{"norm": "rmsnorm", "rope_base": 10000.0, "optimizer": "muon_variant", "schedule": "wsd", "decay_shape": "linear"}
Each number is 50 + 12 x the weight over its row's rms, rounded and kept within 0 to 99. Layers, rows and columns count from 0. The size before them is the row's rms in percent of the matrix's.

# up: layer 5 MLP up, 512x192, rms 0.104, rows 281-285, columns 0-95
# down: layer 5 MLP down (transposed), 512x192, rms 0.0253, rows 281-285, columns 0-95
# gate: layer 5 MLP gate, 512x192, rms 0.103, rows 282-285, columns 0-95
up281 096:40 38 42 35 34 56 75 73 42 50 51 32 58 48 56 66 61 56 54 64 54 57 41 67 61 66 54 67 46 57 74 68 43 55 59 27 51 45 47 55 47 45 63 50 45 56 39 28 52 53 40 13 58 40 46 56 59 26 45 78 27 51 52 53 56 64 48 52 28 34 59 43 58 52 48 55 33 55 52 37 59 39 52 51 26 47 51 55 71 47 41 43 54 57 44 28
down281 098:65 55 49 62 36 52 33 39 46 42 45 55 52 59 33 57 41 56 45 26 56 53 55 38 42 50 42 62 34 31 54 52 66 66 46 56 55 44 67 47 61 39 48 40 54 28 48 30 33 33 64 65 37 78 72 39 45 72 44 58 74 39 49 38 53 68 50 51 58 43 52 63 36 56 55 56 39 53 69 50 54 68 55 38 38 39 32 62 46 27 57 42 55 36 45 61
gate282 107:65 45 66 58 55 51 67 58 41 54 51 52 27 42 38 54 54 32 56 64 30 53 51 39 46 67 62 31 59 46 47 61 60 50 44 39 55 47 40 34 33 54 55 64 48 47 64 54 36 53 50 34 45 56 61 15 71 48 62 34 36 55 57 60 61 72 57 39 55 65 62 32 58 58 48 57 58 68 52 62 63 65 43 55 50 62 36 52 57 58 48 76 59 31 41 64
up282 109:54 55 51 44 53 45 66 59 54 59 53 49 25 72 28 52 61 66 56 66 41 73 46 43 56 54 50 33 40 46 37 58 46 59 46 29 36 48 42 38 66 48 49 47 64 27 48 28 57 69 34 66 57 68 47 24 67 57 71 35 62 52 55 49 85 50 59 36 57 61 52 41 48 78 59 41 69 48 68 38 35 73 56 60 39 78 35 49 68 45 54 52 40 37 39 44
down282 107:49 49 56 73 45 42 61 36 68 48 49 46 49 61 43 64 52 62 56 43 50 48 63 64 54 36 61 37 55 57 37 43 47 43 52 56 57 41 59 54 51 61 66 67 30 55 37 43 73 66 65 50 28 51 59 47 43 53 47 44 45 46 66 47 34 34 53 55 46 47 38 68 36 30 82 34 25 72 45 54 57 39 54 56 51 52 24 49 43 34 47 47 47 50 49 39
gate283 099:70 51 54 71 37 58 47 72 54 43 47 37 76 41 41 61 56 62 59 60 43 56 44 50 41 63 42 53 59 39 33 56 31 46 51 53 51 48 64 46 47 73 72 44 44 59 39 55 67 30 22 57 67 51 65 46 35 52 60 56 69 41 50 52 30 51 60 32 53 57 53 49 44 50 56 48 34 45 55 45 47 50 52 60 61 28 35 48 59 51 47 77 42 39 61 44
up283 094:49 45 66 44 54 53 52 62 61 53 33 54 67 59 48 52 43 42 57 42 32 30 36 49 24 52 45 60 41 59 44 61 42 26 46 51 54 55 62 29 25 28 62 31 35 62 44 44 43 48 43 38 71 48 62 34 56 70 42 54 70 42 45 56 45 63 66 56 59 51 36 78 44 57 53 54 41 39 49 38 44 47 71 41 39 25 48 44 58 59 33 49 57 46 67 68
down283 103:49 24 55 37 52 70 45 53 38 46 34 46 62 72 38 46 49 58 54 52 30 44 56 59 53 62 61 23 43 58 68 57 84 52 36 49 29 49 35 70 59 64 28 34 51 51 60 54 54 31 49 53 48 45 43 45 53 34 42 45 54 47 48 60 59 56 70 50 60 59 58 29 68 64 56 45 64 70 34 73 44 74 46 49 53 69 62 66 45 66 60 45 54 49 39 47
gate284 106:69 25 39 54 61 45 35 67 34 57 54 39 49 53 49 49 66 60 63 47 33 69 39 64 72 55 51 58 67 52 61 42 30 57 40 50 42 59 39 77 46 45 48 57 65 56 49 84 64 24 36 39 41 39 64 39 51 75 61 53 51 71 51 59 52 40 41 31 57 44 70 72 33 41 62 53 45 50 58 48 45 69 61 41 55 64 54 61 34 56 55 56 49 37 46 13
up284 097:46 38 57 51 55 62 67 44 42 54 59 29 53 55 73 65 43 51 56 50 54 72 45 35 56 42 47 34 53 48 51 50 50 63 46 50 37 64 60 60 42 65 55 84 44 48 58 67 58 56 33 30 47 27 50 57 47 53 44 45 37 38 41 39 46 65 41 46 43 36 45 46 68 33 69 33 50 62 47 38 35 34 46 44 45 36 59 66 61 65 45 28 39 53 40 24
down284 095:52 40 38 54 54 48 35 57 45 48 60 29 38 49 67 25 29 58 47 53 53 41 66 46 65 54 45 61 63 50 47 40 31 51 66 60 83 32 49 40 53 26 44 55 66 44 42 45 53 45 60 48 47 45 44 52 32 48 42 52 56 52 46 54 51 59 65 49 24 63 26 50 50 45 41 39 38 41 56 65 58 34 58 51 51 72 55 41 51 48 62 57 60 54 60 46
gate285 093:52 58 57 32 49 48 63 56 55 48 38 31 36 67 47 73 76 44 55 47 46 62 50 60 53 50 55 36 32 43 49 41 67 50 38 48 69 57 62 40 44 56 61 73 48 48 53 65 29 43 52 73 51 44 71 43 54 49 64 39 52 53 32 60 75 67 50 43 47 42 75 29 25 38 70 74 34 43 61 63 67 56 57 44 29 29 35 64 57 62 40 56 50 56 42 55
up285 097:55 41 54 47 42 21 60 62 54 45 51 36 40 49 23 42 70 28 46 61 55 42 50 30 41 46 41 34 54 68 71 54 61 47 63 37 45 64 45 39 61 43 41 74 53 74 36 30 63 46 43 61 49 43 64 44 57 53 59 63 60 44 56 62 71 61 20 39 48 43 53 42 31 40 47 57 68 42 59 50 51 40 40 76 49 54 50 27 54 61 46 62 61 59 43 66
down285 098:46 36 54 58 53 68 56 52 33 50 54 57 60 65 53 63 39 47 49 41 40 51 61 52 52 48 53 65 66 49 38 46 59 44 47 41 42 28 60 65 51 41 49 27 49 51 42 50 40 53 62 39 61 57 47 54 26 51 18 32 32 56 28 64 36 39 58 68 61 59 26 42 71 53 41 46 62 79 44 57 39 65 58 54 52 49 52 59 80 33 48 49 34 42 63 67